Weights of a small transformer language model: 4 heads of 32.
Each number is 128 + 32 x the weight over its row's rms, rounded and kept within 0 to 255. Layers, rows and columns count from 0. The size above them is the row's rms in percent of the matrix's.

# layer 5 MLP down, 192x768, rms 0.0601, rows 105-191, columns 640-703
size [101 105  97  98  94  96  96  94  98  96  92  96  94  95 100  99  97  97 107  94  97  94  97  94  96  93  95  96  94  92  94  98  94  97  94  94  96  94  95  99  98  94  96  96  95  97  97  98  96  94  96  97  94  97 155  95 200  95  94  94  92  97  92 102  99 106  92  95  96 102 186  95  94  96 106  94  95  96  94  96  95  97 101  97  95  96  97]
[[134 159 147 121  71 119 173 113  90  81  82 159 122  93 115  91 157  98 151 125 146 132 164 128 148 190 139  99 199 199 162 139 116 146 131  91 119  98 109  72 122  82 151 106 179 136 123 109 144 165 105 137 154 119 164 131 168  70 100  90 107  99 131 104]
 [ 98  94 115 115  46 132 149  88  80  71 127 114 140 110 161 134 139 129 191 101 144 143 114 106 122  93 127 145 131 154 103 145  91 129 145 134 116  97  84  68 131 132 133  89 155 108 107 124 105  68 148 104 104 106 131  94 109  94 106 136  91 194 112  94]
 [170  86 153 110  90 144 200 101 202 165 195 131 131 175 125 131  86  69 144 116  47 126 140  73  58 147 132 102 139 126 101 138 158  80  98 151 199  91 138 110 173 133 110  83 162 116 162 131 156  99 110  94 139 150 141 149 116 149 133 118  89 136 145 160]
 [122 108 134 109  75 108 100 110 205 145 199  62 148 147 149 139 192 125 151 114  90 130 161 128  83 124 147 234 164 131 109 135  93 147 110 161  74 126 151 156  86 120 137 149  93 125 152 136  89  81 137  99 126 141  99 113 187 116  89 137 153 152  93 106]
 [132 176 118 143 100  67 143 115 161 121  74 143 107  68 102  74 106 124 160  89 116 142 154 144 133 125  79  97  92 154  88 171 160 168 168 124  89  85 170  66 151 145 106 132 108 117 176 130  85 212 136 144 178 122 138 172  76 102  88 179 100 185 152 129]
 [ 97  88 118 173 136 143 117  78 129 132 113 143 162 155 190 120 153  97 128  94 115  78  93  83 137  86 142 108 122 190 122 142 138 141 158 116  46 145 118 119 144 155 107 140 130 105 164 182 203 128 166 128 125 130 131 146 118 168 121 168 148 172  94 121]
 [109 127  84  99 105 152 117 133 112 142  94 143 102 174  71 155 136 167 119 106 149 167 119 118  84 120 150  68 102 156 167 108 119 160 105  85 175 135 135 127 102 176  94 114 118 154 150 174  87 107 135 126 137 129 116  83 121 115 165  53 124 132 116  71]
 [ 58 148  89  87 149 188 138  80 150 115 144 106  78 180 114  77 132 177 115 120 201 102 114 142 104 138 155 106  77 120  98 116 158 155 114 156 158 156 108 146 148 111 104 113 139 200 159 125 154 132 153 114 114 122 118 132 125 187  30 133 135 147  64 113]
 [126 136 106  75  55 140 138 133 191 171 109 169 113 157 121 126 151 124 135  75  42 157 181 112 104 146  91 150 100 139  86 161 164 142 100  99 166 144  88  66 147  60  95 126 185 124 103 114 141 186 118 142 110 101  84  99 153 112 146  83 105  90 142 117]
 [ 35 139 140 157  98  92  91 115 128 136 189 155 115  86 104 127 118 139  96 164 145 114 123 117 135  63 121 172 117 115 105 148 128 141  87 187  80  85 169 158 131 203 138 124 146 128 147 205 157 148 152 163 114  72  84 152 135 157 121 120 139 178 179 128]
 [176 131 133 123 152 184 129 126 153  72  82 105  83 109 114 175 175  68 161 121  76 146 142  88 198  71  97  94 125 155 143 110 157 138  92 184 109 161 107 120 147 135 107 139 162 114 148 100 166 149 146 157 183 114 102 177 169 138 122  98 169 123 142 112]
 [173 140 142 143 152 177 136 148 152 171 150 131 168 191 114 137 103  97 197 122 113  66 101 121  52 114 154 137 125 168  68 118 125 167  84 105 148 138 109 159 170 158 115 110 142 139  67 138 146 126 130 128 107 131  77 158 181 154 119 140 149 175 147 162]
 [104 166  98 129  40 136  90 135 115 136  98 142 156 126 168 188 160 123 146  84 113 116  92 172 140 156 128 139 145 117 106 117 140  71 146 133 154 168 161 149 126 120 182 148 121 149  90  73 147  84 175 168 131 114 165 121 143  74 123 128 140 124 142 104]
 [103 109 136 124 123  82 184 134 112 123 102  99 129 137 181 170 153 149 107 167 101 107  52  89  84 137 122 110   8 140 112 161 165 113 138 133 138 178  85  49 158  86 134 153 137 113 156 149 187 138 157 143 148 203 150  99 154 159 123 149 189  96 132 123]
 [ 79 111 118  78  91 113  73 133 150 136 134 151 120 126 142 126 126 121 108 119 111 112 148 112  68 112  96  67  79 119 138 125 201 162 157 129 119 101 133 130 113 131 160 145  92 129 182  96 111 161  69  99 104 123  95 118 130 165 144  66  94 142 130  92]
 [117  79  47 127 109 158  86 138 165 115 161  59 123  62 124 136 138 149  28 102 102 179  94 139 116 121 101  66  94 167 132 144 116 151 131  76  63 138  82 145  73 109  91 129 172 160  79 116 115 124 145 149  99  79 103 138 115  91 109 150 147 165 131 122]
 [126 112  73 123 109 147 110 111 169 180 124 108 106 105 158 127 117 119  63 119 123 107  63 159 102 130 118 122 231 149  88 121 122  74  82  98 121 134  68 121 108 133  80 129 116 148  98 140  94  87  96 159  81 107  92 175 108 179 105 108 162  95  87 142]
 [159 173 169 129 136 104 116 134 163 140 247 154 181 107 157 107 150  79 105 169 125 121 172 148 124 133 179 102 159 136  88 207 125  91 123 100  99 145 118 107 115 113 122 123 114 107 179 131  58 131 144 113 133 148 132  95 143 150 102  75 150 146 147 143]
 [136 159 209 132  72 127 120 117 187 109 151 132 115 131 157 143 150 147 181  98 140  89 178 165 185 162 132 162 168 142 163 187 124 120 176  88 105 145 132 112 138 130 128 223 164 102 123 127 144 129 102 122 124 123 149 167 116  98 148 160 169 134 126 163]
 [111 133 136 121 155  95 108 131 135 161  77 159 181 109 151 151 193 106 152 134 151 131 143 164 126 125 181  98  91 104 164  75 135 156  85  88 119 131 149 157 111 150 133 143 134 200 157  70 142 111 162 193 100  81 169  95  77 130 184 106  73 137 172 153]
 [170 123  89 180 149 122 135  84 137 137 130 145 173 151 115 149 222 191 120 135 134 184 150 170 179 163 125 167 151  88 174 126 136 141  76 171 144 140 159 141 117 183  88 147 126 110 178 164 113  88 161  96 113  89 140 113  92 148 144 134 162 124 142 167]
 [184  78 152 186  94  85 131 117 141 156  76 143 115 154  69 126 103 122 124 172 133 115 137  98 142 137 198 122 113 100  69 130 133 156  96 129 120 149 109 138 155  98  95  96 124 157 187 128 120 120 148 127 113 120 119  88 181 118 127 152 164 150  89 129]
 [143  90  94 143 141 136 168 180 222 145 105 134  42 112 143  98 111 134 135  68 120 113 117  96  91 144  72 142 108 121  89 139 186 138  92  53 190 108 109  69 150 116  99 100 144  82 198 160  91 126 142 122 122 198 134 142 146 120 134 119  88  91 135 104]
 [152 129 131  91 123  77 118  69 151 175 139 100  83 139 115  73  99 102  99 111 163 116 123  99 117 108 123 148 102 134 129 129  75 108 151 146 148 133 107 131 121  76 135 109 144 142  70 155  72  86 133 111 108 142 149  64 129  75 165 175 112 157  71  56]
 [154 126 110 109 179 147  74 136  80 108 163  66 134 161 124 125 185 110 138 120  97 141 150 151 137 116 110 145 133  87 136 100  94 107 174 120 126 166 116 154 171  85  62 101 143  95  72 109 147 142 157 156 134 122 130 145 109 158 130 140 141 126 163 127]
 [203 155 159 132  76 150 141 154 113 171 149 164 149 133 152  84  91 139  72  83 109 157 134 146 141 114 122 130 158 130 133 152 212 171  93 105 127  98 149  97 108 120 114 185 116 159 121 141  77  57 103 178 186 118 132 130 130 107 152 159 109 116  78 140]
 [118 129 125 141 125  99 145 156 140 143  69 160 148 187 156 143 189 115  94 133 116 103 138 105 146 135 178 158 211 140 114  62 150 197 112  94 142 129 137 149 186 137 144  91 128 100 129 115 170 117 119 102  57  77  82 144  92 153  89 113 117 125 216  61]
 [131 146 134 148 107 121 133 135 122 112 184 133  93 113 195  86 107 152 170 168 146 114 101 172 125 119  87 163 168 178 136 119  96 187  97 138 123 156 182 172  97  82 208 115 125 150 135 146 111 153 129 115 129 136 178 133 129 154 175 189 120  95  87 155]
 [136 124 101  81 113 171 116 156 141 131 128 126 139 181 182 171 118  38 149 176 105 130 129 105  88  89 105 119 118 129  96 154 164 108 114 139 103 125  91 100 168 173  89 133  86 131 110 125 114 102 135 100  90 182 131  67 204 159 188 102 104 134  83 125]
 [ 99 163 111 128  85 188  83 218 141 117 117  52 114 150 143 132  77 153 147 126 136 102 110 126 145 156 103  63 150 114 103 179 124 107 157 140 157 141 172  88  73 132 142 106 131 166  80  89 107 127  47 106 181 116 124 134 126  69 107 134 144 133 132 178]
 [ 54 165  83  85 140 112 147 105 146  81  83  88 130 154 115 119 187 174  52  82 160 159 119 143 123 126 159 117 129 116 170 129 166 141 147 146 137 123  95 142 198 127 139  84 165 139 144 147 145 127  98  80 180 140 111 182 144 109 152 120  90 114 131 127]
 [116  73  96 141 143 167 159  78 102  84 155 125 124 118 179 121 173 123 169 155 135 142 144  89 136 136  95  89 115 162 181 123 151 110  57 181 111 119 117 113 153 139 117 136 178 127 165 134 145 173 139 105  90 125 114  78 160  82 121  86 135 124  69 103]
 [103  96 141 134 155 146 112  74 114 145 141 115 127  90 111 128 170 139 154 147 106 105  94 128 134 151 158 143 120 125  96  69  71 106 151 155 101  90 101 158 149 126 154 187 103 134 164 155 119 114 112 144 102  83  73 143  88  41 109 167 153 180 133 144]
 [178 155 128 159  51  52 190 129 128 137 170 121 103 142 114 177  95 135  83 133 140  97 114 197  41 166 109 168 151 169 171 115 147 132  95 141 178 129 142 127 112 114 177 117 146 114 158 119 133 100 119 129 196 120 139 123 148 171 171 177 135 136 183  72]
 [188 142 120  87 111 142 202 172 110 130 143  90 102 188 108 130 151 163 107 163 101  68 154 130  76 135 123  52 132 108  86 142 119 194  99 111 126  95 161 177 154 100 170 120 126  97 172 143  96  97 118 138 121 116 151 129 120 151 182 116  74  74 108  97]
 [168 141  91 115 117 122 111 174  89 145 119 105  98 125 168 122  58 104  76 139 133 174  99 141 159 140 190  82 155 149 171 163 102 160 149 103 109 142  98 174  70 102 173  88 137 118 155 122 143 158 133 100 125 129  82 126 144 184 165 106 100 171 189  71]
 [142 116  93 108 107  95 170 105  97 136 130 113 140 108  90 177 119  71 148 138 122 154 144 189 141  92 109 102 136 187 157 118 116 180 122 128 158  72  77 237 144 142 174 122 171  86 166 119 137 112 142 118 157 109 145 136 107 197 132 159 171 153 164 122]
 [147 156 150 154 158 125 126 148 127 126 103 184  55 101 136 152 108 107 124 140 162  54 147  85 102 130 115 172  74 115 123 117 117 131 186 164  98 154 145 175 115 146 123 152  93 116 128 133 100 172 131 122 130 125 157 127  84 126 132 150 148 140 153 101]
 [ 94 183 160 171  72 103 115 109 125 105 161 175 105 101 161 145 139 189 109 185 132 174 101 124 126 110 130  97 125 121 119 118 111 134 110  75  81 139 130  93 140  86 103 176  91 147 139 171 171 134 147  91 118  65 121  83 112 133 123 113 161 104 135 105]
 [120 148 117 107 150 109 190 206 171 115 146  81 176 178 134 134 114 136 142 111 141  95 114 137 103 153 155  96 144 159 145 178 121  82 126 145  85  91 157  41 142 130  71 126  69 143 135  72 111 153 105 130 107 165 176  80 168 129 116 103  80   0  89 160]
 [184  99 118  87 133 120  98  63 128  85 118 161 101 140 172 136  68 122 144 131  98 135 125 113 143 148  67 168 102  63  98 118  86 136 133 109 134 172  94 103  94 161  43 117 164  95 121 151 108  87 115  94 100 117 130 117 175 115 176  91 104  70 125 171]
 [141 155 102 125  55  92 119 143 121 124 117 163 103 107  90 149 106  85 171  78 189 126 114 132  75  88  79  94 139 164 104 152  90 145 146 112 108 111  92 149 144  82 125 145 172 168  44 116 120  99 122  68 132 124 133 153 151 131  95 100 165 122 147 112]
 [144  70 153  89 133  91 103  83  99 160 135 210 164 124 126  51 141 137 132 153 122 145 165  98 185  90 140 142 134 119 134 110 132 146 142 194  73 144  98 113 148 132 191 123  91 150 131 134 112 171 117 148 127 129 128 179  87 110 129  98 157 105 122 125]
 [ 52 118  50 107 153 127  90 189 105  91 123 117  67 106 135 121 120 141 104  66  53 147 125  60 110 134 151 174 111 198  87 165 119 130 143 133 138 122 141 108 132 155  79 129 140 157 102 119 129 137 116  99 127 113 103 134  70 123 129 125 124 177 109  84]
 [129 158 199 138 185 170 127 123 134 183 134  73 142 140 134 128 130 150 108 152 174  96 167 138 165 123 128 117 157 154  97  86 144  70 140 133  86 150 147 167  98 142 142 157 116 156 111  99 149 124 138 173 141  59 112  71  71 136 129 151 140  98 157  76]
 [140  92 118 137 170 174 107 111  72 163 165 132  79 166 168 128 163 115 105 101 113 124 158 103 180 116 141 112 137 106 142 101 142  98  79 120  62 112 144 133 137 159 123 135 103 124 102 155 137  92 153 105  80  85 113 126 107 144 118  91 124 174 124 185]
 [121 166  82 170 104  77 110 108 122  87 167 107 149 112 121 116 104 158 160  96  81  76  95 102 158 118 107 170 153 139  73 118 146 150 165 152 105 131 140 124 115 147 121 164 113 136  89 164 119 147  59 135  76  95 148 150 119 158  83 154 111 189 127 153]
 [ 92 129 108 114 129  90 130 137 135 148 124 118 156 101 125 111 114 105  51 160  91 118 143 151 126 140  42  96 111 103 135  83  81  99 126 136 153  83  92 149  70 105  76  91 100 126 146 109 195 173 126 154 132 131  96 138 127 172 114 127 164 123 103  93]
 [137  65  82 132 133 158 126  84 141 137 120 106 126 178 143 133 174  64 140 139 130 131 208 128 113 175 149  75 146 129 140 112 137 123 112 117 121 105 130 110 187  59 147 102 143 105 181 153  97  97 144 110  99 169 185 110 145  72 120 102  63 130 141 129]
 [114 153 147 100 107  86 136 119 148 147 160 149 141 124 127 146 124 128 107 133 162 105 160 132 168 158 129  94 132 100 155 149  92  95 154 155 219 107  92  60 148 100 100 124 160 141  50 106  60  81 173  61  76 153  78 125 126 141 117 136  79 119 113 105]
 [ 83  95 102 161 138 160 126 108 117  83  86 103 205 176 145 123 136  91 143 127  87 127 174  85 141 143 109  59 137 168 113 130 189 157 123 159  78  67  93  97 170 169 127 120 129 109 115 180 162 116 112 124 163 162  68 117 183 167 140  94 123 127 125 136]
 [134 146 145 122 176 162 139 179 139  99 133 139 136  99 112  92 178  98 158  93  82 104 102 123  65  94  55 162 121 156 148 107 138 197  43  89  98 115  80 135 142 101 101 104 184 127 133 163  98 115 106 105 137  67  92 126 136 199 201 161 157 161 172 153]
 [ 64 126 106 118 146 114 131  72 211 113 124 143 102 137 169 136 192 114 140 118 139 173 149 114  97 151 116 131 118 126 133 127 181 119 155  96 111 101 144 145 110 160 103 133 195 121 175 134 139 134 131 161 178 168 183 112  98 170 126  97 134 174 117 114]
 [168  66  91  34 149 137 105 144 178  84 161 135 100  77  88 151 131 108 131  96 141  96 137 152 121 124  39 110 168 110 105 121 160 169 108  75  88 146 171 114 146 136 137 163 111 132 177 150 144  91  68 111 139 156 129 113  88 200 116 149  83  78 129 172]
 [176 194 124 130 132 151 138 111 158 163 143  95  73 160 115 126 141 150 133 120 161 125  99  88 126 180  88 116 115 137 134 106 160  80 105 182 133 165 129 145 110 121 139 137 132 167 142 168 138 113 221 125 173 145 110 128 167 132 167 159 174 169 128  85]
 [139 163  87 157 150 126 133 144 116 114  84 149 120 125  97 101 131 145 144 122  61  92 135  94  95 152 137 141 196 153 100  98 122  87 146 157 126 114 144 128  78 164  98 134 116 136  93 142 137 129  80  77 165  57 134 122  95 112 113 122 116  82 142 135]
 [112  62 121 109 113 133  69 162 126 102 157 135 133  87 120 125 133  97 118 129  97 110 138 130 133  61 111 151 175 148 101 133 123 135 152  72 121  89 126 125 151 102 131 103 120 116 104  76 129 127  44 124  89 139 145 135 129  88  95  98 103 136 128 154]
 [184  88 159  83 170 209 140 159 181 159 142 151 148 139 130 177 125 107 160 138 125 125 168 113 134 100 177 104 152 123 121 130 111 156 166 144 149 158 178 110  95 168 143 166 153 133 158 152 154 160 146 138 104 120 133  68  85  96 125 147 104  89  68 105]
 [129 117 116  88 100 183 144 109 179 128 180  79 140 112 144  76 119  97  88 102 138 102 111  90  49  96 108 110 128 174 152  88 168 130 139 120 130  82 114 142 153 137 124 151 155 177 154 159 211 149 137 128 160 103 177  81  78 135 112 141 134 154  87 163]
 [119 196  88 193 137 133  80 147 126 129 180  99 111 130 136 118 166 126 125 128 106 164 140 154 145  90 144 140 238 167 123 134 180 142 170  85 106 114 121 105  88 112 108 128 162 139 152 109 112 152  95 123 195 129 153 144  60 140 110  60  97 188 134 101]
 [ 69 158 110 109 129 111 108 130 173 103 139  82  93 145 141 136  95 149 184  93 155 111 146 180 132 142  99 112 100 100 162 173 119 146  89 133  99 138 108 136 110 126 168  93 142 111  65 154 108 143 103 135 123 105 190 133 124  58  78  76 128 130 139  60]
 [189 113 130 164 147 125 130 153 138 168  80 125 121  98 116 146  92 111 112 151 133  74 109 151 116  66 110  92 173 120 138 112 131 122 148 136 185 145 160 121 113 157 131 158 106 145 178 120 187 167 140 180 124 180 158 135  84 134 169 163 122 102 113 119]
 [113 174  93 100  87 153  88 106  68 189  86 109 197  65  86  93 117 153 157 113 151 106 121 115  71 151 150 132  87 107 148 103 106  96 119 139  95 139 100 136 152 151  15 161 149 124 134 163 134 103 151 110 183 140 126  88 153 169 219 110  68 111 144 114]
 [184 145  98 126 154 104 121  49 133 153 151 107 115 139 147 159 149  93 135 140 175 168 130 131 148 160 143  45  95  81 169  63 111  99 128  37  68 167 127 200 129 102  51 113 112 126 125 135 109  77 118  87 151 127 102  86 160 131 115 134 140 128  96 150]
 [106  84 124 113  80  72 164  99 129 134 111 165 142 118 128 175 113 108 126  88 117 150 136 123 117 130  89  94 177 146 169  86  96 121 145 120 157 129  75 153 159 140 174 104  97 109 136 143 156 115 122 146 114 144 106 147 194 183 133 116 126 128 132 167]
 [156  72 118 130 132 140 114 109  79  82 163  97  79 122 142  71 128 118  97  69 134 112 118 115 126 114 115 114  82 128 111 152 138 108  73  69 179 121 146 127 119 106  56 134 126 198  90 101  64 150 110 145 104 130 194 185 128 113 106 144 141 142  50 140]
 [121  68 206 143 140 194 127 108 147 115 153 151 119 169 166 161 167 149  67 113 117  91  96 155 188 148 133  75 127 101 139 131 152 159  94  97 149  72 154 218 171 151 146 148 176 143  89  94  85  67 183 106 157  64 157 139 101 168 115  60 115 113 110 179]
 [184 111 127  68  49  62  39  72 127 128 129 146 149 142 194 104 142 104 125 115 158  78 122 160 119  64 149 181 166 162 124 153 126 124 141 129 144 112  98 104 131 156 142 132  98 106  87 135  88 171 138 152 132 127 147 121  93 137  72 142 169  95 202 138]
 [ 97  82 141  62 187 153 162 132  75 147 167 125 145 138 195 107 156 198  81 117 189 153 155 118 140  94 140  77 160 169 122 106  96 138 112 142 138 108 110 137  82 104 222  73 113 104 146 155 104 147 114 128  81 151 129 112 120 122 127 197 153  78  78 108]
 [126  91 104 162 122 165 118 109 131 143 175 116 110 147  98  71 140  78 125  85  79 103 142 148 118 134 178 185 159 156 159 142 183  86 128 147 117 107 142 141 182 105 139 126 145 149 105  65 181 145 105 146  87 103 176  99  55 138  68 126 131 154  83 146]
 [120  90 136 105 103 135  87 158 110  96 161 157 127  99 115 137 143 113 104 134 105 110 140 124 146  76 125 147 166 149 112 126  90 120 150  71 118  81 121 139 123 101 140 136 107 120 110  74 141 119  56 112  88 125 157 121 129 118 140  93  97  94 152 150]
 [120  86 123 151  94 121  96  84 100 116 196 160 122 114 109 157 104 136 155 178 127 111 142 109 162  70 149 127 127 131 122  92 110  98 124 103 131 131 147 116 130 127  77  99 200 146 118 148 152 168 133 123 159 150 147 159 149 111 118 140 152 151 200 182]
 [105 129 120 129 189 111 159  82 102 133 121 123 149  90 187 108 117 120  88 111 150 114 101 104 111 110  87 134  97 145  85 132 155 118 149 168  34 171 126 112 117 158 140 122  67 133 105 128 136 141 116 108 105 135 109 105 121 138  66 121 100  91  78 140]
 [121 129  86 100  78 143 127 147 123 120 152 150 139  83 145 130  49 134 138 147 182  94 126 166  46 139 105  99  86  68 212 180 140 136  65 129 109 173 164  44 140 110 198 112 141 162 111 160  74  46 122 127 137 156 130 101 137 132 130 168 147 102 202 187]
 [112  98  64 155  66 161 166 114 163 107  70 104 114 159 118 145 136 134 112  88 135 118 152 142 118 131 152 127 193 132 146 104 170 160 174  91  96  78 162 132 156 180 153 164 120 117 127  82 147  78  88 173  87 164 164 100 151  98 139 101  96 149 156 152]
 [129 133 178 111 154 121  96 175  46 105  77 194 146  88 137 180 165 118 151 105 110 177 124 110 166 148 138  39  78 165 135 131 100 148  74  97 157  62 141  84 186 185 143 121 142 149 137 187 157 100  99 167 109 104 116 156  69 126 129 133 127 149 117 131]
 [164  72 104 146 132  92 111 161 107 138 116 120  53 136  98 180 138 119 139  80 117 142 138 159 170 146 152 128  30 129 122  90 116  88 125 116  93 150 152 166 125 125  92 141 116 146  85 120 105 144 163 111 175 124 140 191 156 151 102 150 167 128 187 132]
 [158 107 102 147  98  90 148 152 131 117  78 131 135 174 123 144 109 165 112 112 124 141 127 121  95 123 126  91 140 128 192 167 100 127 117 159 117 178  94 116 176 172 117 141  98 148 110 141  59 122 156  48 138 151 113 166 122 142 168 142  62 148  85 123]
 [133  92 199 163 180 144 189  59 187 123 106 122 152 178 151 149 156 132 160  91 108 158 162 163 186 133 147 112 119 137 106 213 148  90 105  91 150 111 148 104 143 103 124 121 101  89 118 133  89 149 101 185 148 126 177 161 111 118 117  85  81 141 124 121]
 [141  84 103 128 148  62 142  74 111 168  86 119 108 182 145 148 117  94 151 124 154 120 141 149  94  98 139 135 139 132  96 160 154 207 114 114 186 140 166 131 119 192 166 107 165  86 139 164 123 170 121 107 155 144 150 117 141 188 115 112 102 144 150 181]
 [100  96 154 131 116 138  97 135 100 101 150  53 130 117 117 139  99 159 128 123  83 154 131 162 129  94  99 129 204 142 171 165  81 115 143 134 139 102  99  89 103 173 110 121 174 109 105 134  90 174 105 149 129 122 116  98 118  97 178 114  76 190  65 132]
 [139  84 189 121 162 100 121 144 100 108 124 130 181 129 128 188 140 135  55 119 124 167  84 123 115 104 110  89  89 129 158 132 108 118 120  99 127 122  93 159 143 155 193 104 145  92 132 180 134 146 136  95  79 108 119 158 154 145 126 131  93  86 184 122]
 [154 151  97 142 146  78 109 121 124 148 135 144 165 118 193  97 169 139 190 154 113 129  93 121 152  72  80 145 125 163 124 138 160 149 118 160 106 119 141 119 137 110 120 121 117 130 148 107 181 137 127 161 142 123  66 106 121 139 138 107 177 163 141 124]
 [127 127 133 117 122 137  77 105 133 116 140 164 134 105 128 123 155  95 108  83  79 184 129 105  98 154 136 161 136 155 149 141 134 163  74 124  93 164 112 128 145 156 188 109 147 107 122 126  64 164 169 180 134 113 164 177 202 150 139 141 101 142 134  90]
 [124 147  95 196  99 121 164 196 102 129 111  96  54 117 160 126 156 124 113  79 133 107  86  67 190 131 109 178  94 113 152 171 135 137  94 142 125 134 136  86  77 128 104  86 150  95 125 156  90 132 113 112 144 152  93 161 132 152 108 127 116 129 133 163]
 [101 112  90 155 125 175  81 137 107 151 178 128 144 224 157 154 139 146 122 139 125 187 151  95  93 191 127 100  58 140 171 161 135 160  59 115  87 155 127  86 146 109  67 109 152 145 171 119  66  90 131 134 111 145 195 102 127 115  84 100 111 131  74  98]
 [ 82 109 171 134 147 131 147  86 116 137 108 153 141 153 135 134 171 126 180 135 133 144 160 126 169 166 124  67 152 137 167 125 143 171 123 122 100 173 152 163 115 107 146 146 173 171 165 103 144 145 151 123 111 159 143  71 130 127 107 107  50 128 111 169]]